Weights of a small GPT-style language model, trained from scratch on English Wikipedia: width 448, gated attention.
Each number is 128 + 32 x the weight over its row's rms, rounded and kept within 0 to 255. Layers, rows and columns count from 0. Numbers have three digits each. The size before them is the row's rms in percent of the matrix's.

# layer 7 MLP down, 448x1344, rms 0.0944, rows 436-447, columns 384-479
100:128115144133156138164140126154131180158148136130075078107080094159115137127140154166156060081063143123145159073132154165110109148099110105125152160101159155169080158065142077146167169084076108165163105118169147122108118135152151091113147144109132165164155088134188102093163080079109119157
101:114055138132190068154092152139102151193106140118155052150119123113150106113150199049135152162125173052134095109123149100156141128185124105109158104125128134135133097210159128105130141024116160083073129160145110180145108137145141116143082129132115148111094186163090112147149135132108135081
101:142194124148207113120165082121120126108142140161128114127107188093162136100068096100074078140100142115129146113145105179140152150167118106113120110154154117115144127116101116108135177157165094119170153138145138179063141117130090126144082070112137133149109108126141132101139120073127161155
105:049112117121134164130171159128086120144097150165149127134080115118140120137173129093148124110149103140129117160128114205068146138126086089127154128126088116110117164133107095195107108042092139131176130143124160098107077164084198126119130143090110051127072116104120107109109142142107133125
105:142146149104155154118140166139129118161093098139144111160157185156115141105135195139154144087152109123149089167134100130129153116091109072139135133161103056113143137143145207110177119117118129117142065154126139157135144096207186164130106107153133148162149110157168128185104127080108155138
098:166149161134111156141097109103154092068152118115082104124099153062181126078060132160159139074080123136115138157142103103125108134076147105136146146154157100161130153112169096113134151172103189123152151117163149084195138103227180136076180143167132110153115101117151139162063119087103211115
095:126181121150139173143115085139134194139075149171115149160178116121147093123108187123112117136148172172160080089155164201151115151106068100100101139081137159139126140047138094171045099148152120134142122176130148122141144100140069123113098102083110154134123144085106063195134182125059133157
099:096171091150106144078080187192092106144149117120098131179113163133086124152147139098123120118149171206111149053091089059066120136113126142121152135115139126150104147177089115088110124124129095069157122104101140106167070114128150133104125094085114130097106145152056155092053180108133136147
105:090151103070096084070084146138152133101158138090130153132116166143146201132164149107122117168152189144108171082124179117135127129107046074138152097139106147099154133106126154116090121140128100158108109104143113139117068072130158166089149138133192097126115156110159086105099152139092153112
095:112109177160138131091075147182123089141101153136159153109070176115125139109136136159187111193148154099074094095115132178172151079174075155096117112187101146185129134119119110091089138073123119171146150188109078169137146187100158141148140157111149166095114148115100178153169124103152129164
101:141054150193158120155156150166102090090150199143168086223128097088176100177121140107134124155108151081155131087075151164091122117120158128167150141128065107174086067113153138093099108134154120130165107066070107103106141175133135123084109123127136100134149149114123154172171145123151137147
097:193195122102058112095112174118144128046083079156147127137101098175109091111104152174058137176117132095117128141159143202118114047138185148161072120155081078095174122156113198131177123146125150149050138152153128104111177174084177149100110090081098059129141114124151171096106166138112163153